Each number is 128 + 32 x the weight over its row's rms, rounded and kept within 0 to 255. Layers, rows and columns count from 0. Numbers have three digits each. The size before them is the row's rms in percent of the matrix's.

# layer 13 MLP down, 256x768, rms 0.209, rows 174-241, columns 576-671
101:113083198195135108096104127106122120120157160103118081159095154128169079110153160168138083115118149117079180138102141081141202091129102147091124128116118164168135127126123116186113144146127138109194142135126137124110148112137121107114101154178105142154117125149161124141176171164120075153
102:134145126149107158116087140106157155129054142101086053080108143148067124143212139150121142087179157121132101046169104156118082104105103122126110121123185137145064160098135186156145108108100190133115096141122139139171092133120133115162101135166077158156119120070097139147178219085083128120
101:129146182138128135167194117067087144155135151188024107117175083167086140144086048139099088125143106140138103141069129109154154146046137135141164106082144137087132110136119128186112089140143138109137112079119082189185110145084145146119083100128160123115151172157110137160123161113132080142
097:028144160038167116124122110056176103102116099094109114159159134100081096129142082124124202081145138094137162161104121174104145100177144143098091130135165112129134136148116157156175110131143148121149136118137096122112165131123113154124136171155059106129095105138044167146120148130114096131
100:092073127099154168142181149128181150130098166117053131144120116167163113113090084102134068114164075081122138138127102157099162146127076097102111085131108120120156148128068187152126096145078116136101114108083213102134092053089206138154204152065124146141117065121112088120148083106126103165
098:121143156149100207161194155095105136127121143139141083102146153099083151090085160153089179097140104112154157118067112147128161115169092136172137123111089086154130148141130091135123091130151160107131130121074185134139169168156147107133116192173097118121076116080171084162142051091066108127
103:162146108141135170053188110093154078111116198120106126147116107112129186116159120163164105118095115111148111117165155158104105145149142082097100115115096090167157103063126132149140131148146102139127150165152104114074159125166131171106088137127162153096140128104126098108090095102104081117
098:139155177113164173133118110068131184124128131186136125122153138075108183087100118123126125140159109116080093106160115065155072158129104112145140106145135164137069182109103194133145109156137121131166081148160135133149125097174127121099177103115116138145075115131148082163111174103143144154
099:149124115088117109125115152128091081157127104092170105100088094137177143149102078109117144137167116190116132099170117110109111126092131145133079182142204132114200108145135178141126131069131135118140100159054158179195135113087103162119189147196126149104150119083061120116123127124159140152
104:134085100137086118188170097139149127154130121135132169155092164117135155142114142192074113165114140118125120105144141121140066135120148085152171122119211106114167134201107121079149114075195076086143132126103098124133187063141115069146081090085106131092080166074188152159126107112125147064
098:170126131134149174110096098166097125101090085122165201077140122158129146124181161171144089107155148157175090149105150094130083117064135082156145109114114138177174095143124184050181054153208124140134134143164100151115150183132107141153048090134115154106141117128128120187120147152158120119
102:099113133108093130129141133078096051131112131079099133169115129094139137157112121147153091194155138110144094111101073162128168097143162136167120079168098142135137143131189127126085135156109099121163135134140100120130121091098115190075111110138182151107146129126082132140121167174176152128
098:151134189136121109090140167162139121128150138164115156108160115117134158092101152069148145122130094130111150097132130105088189174139152087139055123109079132079138117110151065163130161121176126136175189063067106140165106117142112111089172139089086172111145151109167147115133122167125110177
105:125154135105131150111112118170081160066161111101153123119126101051138089173167102129110143107175077131122108146214164114133187169150125150121151100124148149145143149123158130169126215152121169158118127157111114144106059061145122128088117103130106098137176124136114110123105157141172101081
103:147142096149128132184102191125155144104128188136110072140104096164116064089117186089118095117147086135123090125085134120104086101141132164154099116170123106156138125146131072143119164157145039095135120171149067115107108096130116174121192146166119158104116112127050163155100083147049088142
097:120138125146181139156118088170174177143160095115133071134109157129169097136134095149113080175148124126198142094104145137160039118120157145058135089125103179128201117061133086089070128125092163152113126156166141095073149140091115095147156098074090109094104122183089163123023105127155150137
103:130124107157155095143088091107094116081150082127151139109124093094133109165100146156158187134119133120098068129144077113122120106114120090110140077096121149114118111096163128116108164090114125139169090168129098097151111065147131111162186114159088079108180156188114164149078116088133109152
141:116132200091120071169123165129174127143111128097138121131134140112196109088037129168145141126133080096129179143137172150151133136130136149155076149120083121158106119127106078111075082099160093157058108109119116088146087139117080130131123151102050149125112127147089125123089111170101162110
100:124101163172144059193164117106066146141127117135133134163108091153174137090127106170143093081126201076078205125069150165119091154091138133131117113094157109107075157135145143147137138122152107047156087133192146111195142107124110138136083133137107096097104121068103112155161075150124094197
101:050101093081177179116120121169085091107086213196074111145096159079089207101118136134092206110080129121097175164171127145126147153145122148151142189188158103166140089157092115132162095101152101156137091164130130135165091115145087144108115093150137097088089120086139127135132079138117081057
097:091161062149113118113199148158183152155116076149172097037175128118094116166119179065136148069139144167104162140094102115091137144120127183110107119146101179108182101175169131126094161091134085165092120179138147119118122125132155122174086155132119129142090098093133092162139077133153076135
098:157098078152133122113086169192112133094092174099156159047121113171125085096121136063054125140138144120116110211085125073157112162140109177161076151165114094126129110106051125146134135106126145131094086152143092139119073193089093089141085090152144152137057134108091163117175168111073140200
099:156127145160103126113217078137175136147079111158125100196156104128111119139118156148173171159134153063136138106167112139080118112174115109148077087152183142116127148114159162129158153148109142154064109105109155130123093141121097150138147129099157106141157159116146195136143141117054112135
101:130131144067096139118108089144135152120101156155144120157058198150070117135130107145115152142152116097025122176135162150128099128185100118112165159164113021136151155051141084110149150171159072170103061126108154131123136197158089157137115154156092168181151141125125155138132086155136087154
105:075063186155132122117160128113140139168131130150076110140071149188204106126142097080111028096117104148157116142159115136145105121146139080094104191076099136093117087174155127159140106126093082139123152097118165171187144102173157140165115130124158102133101085140118153146139083126089166189
101:102103129143107176117144099089105109055142102145151186080153094096139136087131122140130145135151096203090058143135148149119095082159141078125067095134115074122107101130171172090121088155105077140140161130154152152177114194091162152123156125122184150156127142177148173132088137121112095182
098:144122131133111124091140097143130119137167097103154134114152131003125092130172139130131079170150129167116145156157119089159156176142156127142126123119188103098115121101146171069148118144112140137107134166129149114093129102147111177126176092156089142115107103133199174104084127142120125133
096:152135118248152154191126101137184200158107126138138115120110155120163052124139169064166101175136140098124099110185150108164091132124147161148141156100116119126126109132066123112126120138104121178151174111185131143166130113140118125152093109166102196115109170171169155106108144169113126160
100:137114198118128116079125114146111086117157126147125088142113123130074110154083117116130150161124133139166086124191140123100161157158069089136162142091105128120158150126097156156109124166170126140085094095112194135137123091182132104097180184096189136111116167115206150160127100143080161173
093:112178163083057103112091097145118144168111155124133182142100145103154119124144154119120096176104124108141181163071119116133110113158167118181122095178158064146109137098110107117145068136087114125146076110123084169176083184106084073111161177094182091150058072111132103077134153138109116143
098:116085154162136116092116174113122095085103100099069128131179112100141119124063123136146163154222093130098162122157135085172134104110151130135179174200150120121066084139168124120081089110082136155137096077200152156116094096089048093132147107119162121154146091134125150080076158121109175108
096:130107103168134123108147197168105142125107136152131174125099054147171127110185121127120150128070138155189146084159178102135127122165117121122148168148139164175136163191134126107170106110092096123171178093136094152167121102087147132137118077113138180154149058144140130114099125156137093125
104:208076122157192221177110144118129107110100133080146108146207191155091130123148161089145128154128137162117122121057142144075064141102111188118174125102100157081171143175113161088216114087111159122127083160153163147117164133151118092192148132133162202115147180116123111089119167141145073121
101:101079097131072177127170107113159145137199116119145117174189121129161090167205185119126103138119084125122124041081132072154146114127095141116105133098109082143192069138065166137147125081112197121153098108077134105123087124174135137127133196118129126171122089099089146098150157148117107153
094:075175151146101096071153133081173100165159066121169096144159166152137100150146111104106103131125136132199142160123172178128193125137128053191149103124117117123098151133103147114065137107133152067122112121166142134172125149098143153133092097111153164138119217178183101105144147139164126158
100:128091159178097161141121113081098132150112155149153141073132085123076083071107148088123088082125131153173145132124121143082124155134121139154106087141086131111082098135170132155101148144138134156106108156109162111175184156185119145118089124079114128120094159135105137140135122177089161113
094:146131140074162116181013143120155139139110057092141084118128122133166141162142141121134177108134097092141133136125129178080098120106154092185086096153148130127112146201110073156058133082141150128084122166124101091144091163189124121185134124171113145095171115135092110113146169096107173137
101:093135140110109123148031087156091112093178125104178109145151122145147108108146134140115200136177109088114167075158118141118156135109091172139125160061101121103179174111090117089123182054144179136163103150128114184087154162162148075187131093096155131126155106145110089189120131097173106122
100:105114101118136141158081102170128147154134110117140133123084127154119121138128146208117143084159135146149161114124081175091140144080099100100196136100137120153097110133080135079111161098107098107137115135048115118128147137119192151141103125087137113164141152138166139105130103119085115175
095:133097070110170088109128145153077128085109186153073150166101124163136115156138107144143110125097105100110085151151107149115119129089086078138104144112157064153178113118108158160124097143155080108064167123172115121142155164118166131126125176126078107068177121127137149138126117140125155093
096:115097151129153149095108104055109153110139183119138084115142147084168095129153137118139174179146093080153134144136176108170117119154087142141109087161133098136191104183144123132092071150164155144135082140172150116150143091172157171161107152088145143163121136167118094141131077098118136158
104:078143112190107152138104112071121105155092150153100165130077111126098134133121179125170157111127131148191174088141078119123122082108142127136184114124139155126132170117140169097115062134151129116147161150115121108137080096125142082156113166133172131095075142110107109157123162078116171141
102:128116089124058106108090102111086091192172176138124072147144145175104128099098129125119123134112138120174124143130065168152104161114125138090134178143100083106095166186106162157078149098141157070149137145095156187170191150124072087171095134123176130079169131159100202141148126121198123117
100:106166117123134126138154095113071109109133112109085094137171208161121123109106040141155132114078071137128105158153118145091050163051122129080127084149124170139128171107123123223137152125135131137113176089167082069118065158132123090088049112159146113083120140156076103143110137138126187094
099:089191091120124129121125113191113147128129151108109134132189111105150087219114161094134146150107143108166110164113123137165100159161145110130101103163151142093076152143111131149115172134131082173093159147098133098145108147080109123147118091115162150145169165153107116128100142145063139129
101:109220137103122149102130036157118147135079151109129122119122170162116100128109177090138110150134081147139100093109091113106151168080109166145165192121127143128087168105161104073084117132159137157151194122146135134144119158093107118107147105122157163137095145143168105069073104081106094101
095:076144151121119104159142078159150150124090112141161093159142105123169088088044127151122109100144113187124138168130119103124151125185139124125120113177112146134184118119102103130135094153154192159119100142125116091118111128139121118154105222055109106150160126148184105208133126148102163142
103:156189155173167145148142103145091089142066120143169131164115121091124118126144108042096078127047123096153089157166128153113163136103084133186165086158125119183120161156149129189191107102158129118126088135124164110098138136113109085151154195142133134167077083087090189132135113095067089209
103:125101125139132053078187173119103170172105121097149142067127118127094172130170160123167113101168099144103151106143139090169113086125164087088147123182142117126151150115141098128145184213126115130114174174137086186164168137125116113146107108209113153132099065104077044141095164115161096125
096:179159136083088158049157108096160147151097160146142171130125164160098190117146174158108153076161124120096100136141133209090121094156159130163061152082115108170197103101079139134107181189086134128118130112031175164184112129129122054131098165126126124169155181145072116131153044076106148141
101:116162111106065155073092121150146100135033143117112053085134095148134100123104113102097147097124124117183147071097122124111131099050070189091148161177131157150161087122159142096121070168150125093117147134122154154116080110168105165130081193119129159126128132063133116086157154132093109128
097:162122153119129132078135154084127130149131141168086211131114145152083092153129047123117114126127170089074139111094159152126150086122099152085175144096143118135109119118119134155190143115123143170162140088123101134102115141147085159156120197153122122059077147143216100055113095123127140162
104:105120152118160092078116123145141144086081129145086165119090196144107131171146111146080060069133093133176086134110151088077138133139104187133128100184091141144091134164161095091140157113135141151123073095129129127125178139070107152154141090180098092137128051103149149122094141096067138066
101:158121120118088079124048155128122115120121140177045137151094148131118132142159145096125126115124171124127104066130110103130199118122120110202104123118077173114067111087099177170197190111078144146114147091152214097132137129130170137138157123165172163147145117122184174144131166127155103145
097:131124107137069183137168071120174123153083205148165148130090141100114186111068140117133164116134080109135145109108123167092144134103137121105123152104097080092060136153137116185067145138130137076153125128180169191112192167170115093108151114139076091146099128154157093119166074118123123133
096:102144099169105085139146163074179107115121135116112154129105126139075084120139065116152164107098151124123127187144094126094144122103111095130138247106163089140122119108151174190108145160160119077133115137180168162117100112113112083155137131133119206091076138131098163139112108077087095178
096:131151177139152195155094124117094123144160176127151109133188162163190111083151115098105153059155151168136056098124164126186114098132111116119154136171183135110023134106189102116124107094135110126173129125122112079137102171132147121081133119123090121128161129149160125148135170053104108115
098:135147065138125079133103066065132056131084164093151138067113096121109113153154154143129107127134160175164106118119112190111071142113146146156141104092155088048176158121170055118196091159088136100173135127093133170152149153111116129084109068168144044154122172117152099105130098148181150103
099:170093146201103118094112151183148150126115128170127180141118161135087108180145120147195136100198155097161122170143139141079068112137153139134187125138129193092145104110136113130086138110127178136127207104167072128073107128177104145130147116091171151041183111148131143178129136077078185155
099:156161145155132089139094131095125111167146093187161144183198182112132079083167132206146119122123133174149069133114128152162124104145138132095135150086110109169040102110056116154085182140108171155083068145015147168160094125135123112119137083122175164130131139103150142120087111156120168144
099:126146150130118103186140124131108091118118105114074148144159185205155159073141144193137151109140122120120132109056161165146127076144192125150105091080128098117204127087165111126106141133104078075165145097089068130119137090131139188119071150128137153110148158189084160084125086126107118133
095:123206147048099113152081180121117071147168134127105148160185097121117158117102191091124163086092131150186067130144125165176135111156141081167134117109150139124117097124124130121162164093099066131120103116119115104162120164114147131081167147103172149136136165138133137149159116100167151111
093:129122183185106130105117128103070187120177080088139153118162139128142107127163198128114090109097098138109113139131124152172122161063114137154140117141096173147080182169159110110114180103112130115187150093154127105109102115139112173091131163130163193175138109095096155181175116082103128123
101:141084202085070163158084109102119171101112119155086121113066134092116132184161117149157058165142121157141153087118066155153134105087109092088199121110090156150128128130071052224184105110156136097116133132101169112181141124101137212182163147121085124114169154162143123189125076108117154133
096:099147101159071129076175146116115063124125128176088046170118111107119048090195159139096157171138167097183155160195142117136095139118158148131099113075134101031153153176071170156098100114075122115108099095110127100174107145098169127130057160125152197110148186101082144150094126136116165160
104:133143132052133092094182143144119152101123164120140136168129076115108127120123190142184030097100129152168180127110116168152126167128128093116174123096095153145159125119150140112153131137125169149161155104159154117131058140147084188163168126128184143141069115144167070112094126109124099095
106:171131124158134172101129080129126153148143152053137120160093095120123100130172116135189064111150086117107160152115120081093106135134109078163130141162088083153123115086031150087119077116115119077110134110194087133127169153114104128137113155154138130089116148129147166170097094120104130126
096:124138059090145131151132112086119072150144107177148127128087133091162099201139135162138132057081145145197145139180140157142131138164138142131124095221123118145095079102147140147116129155173166104138164184113148099120057087108174130123146110156146135113088136083107099170144132082166108154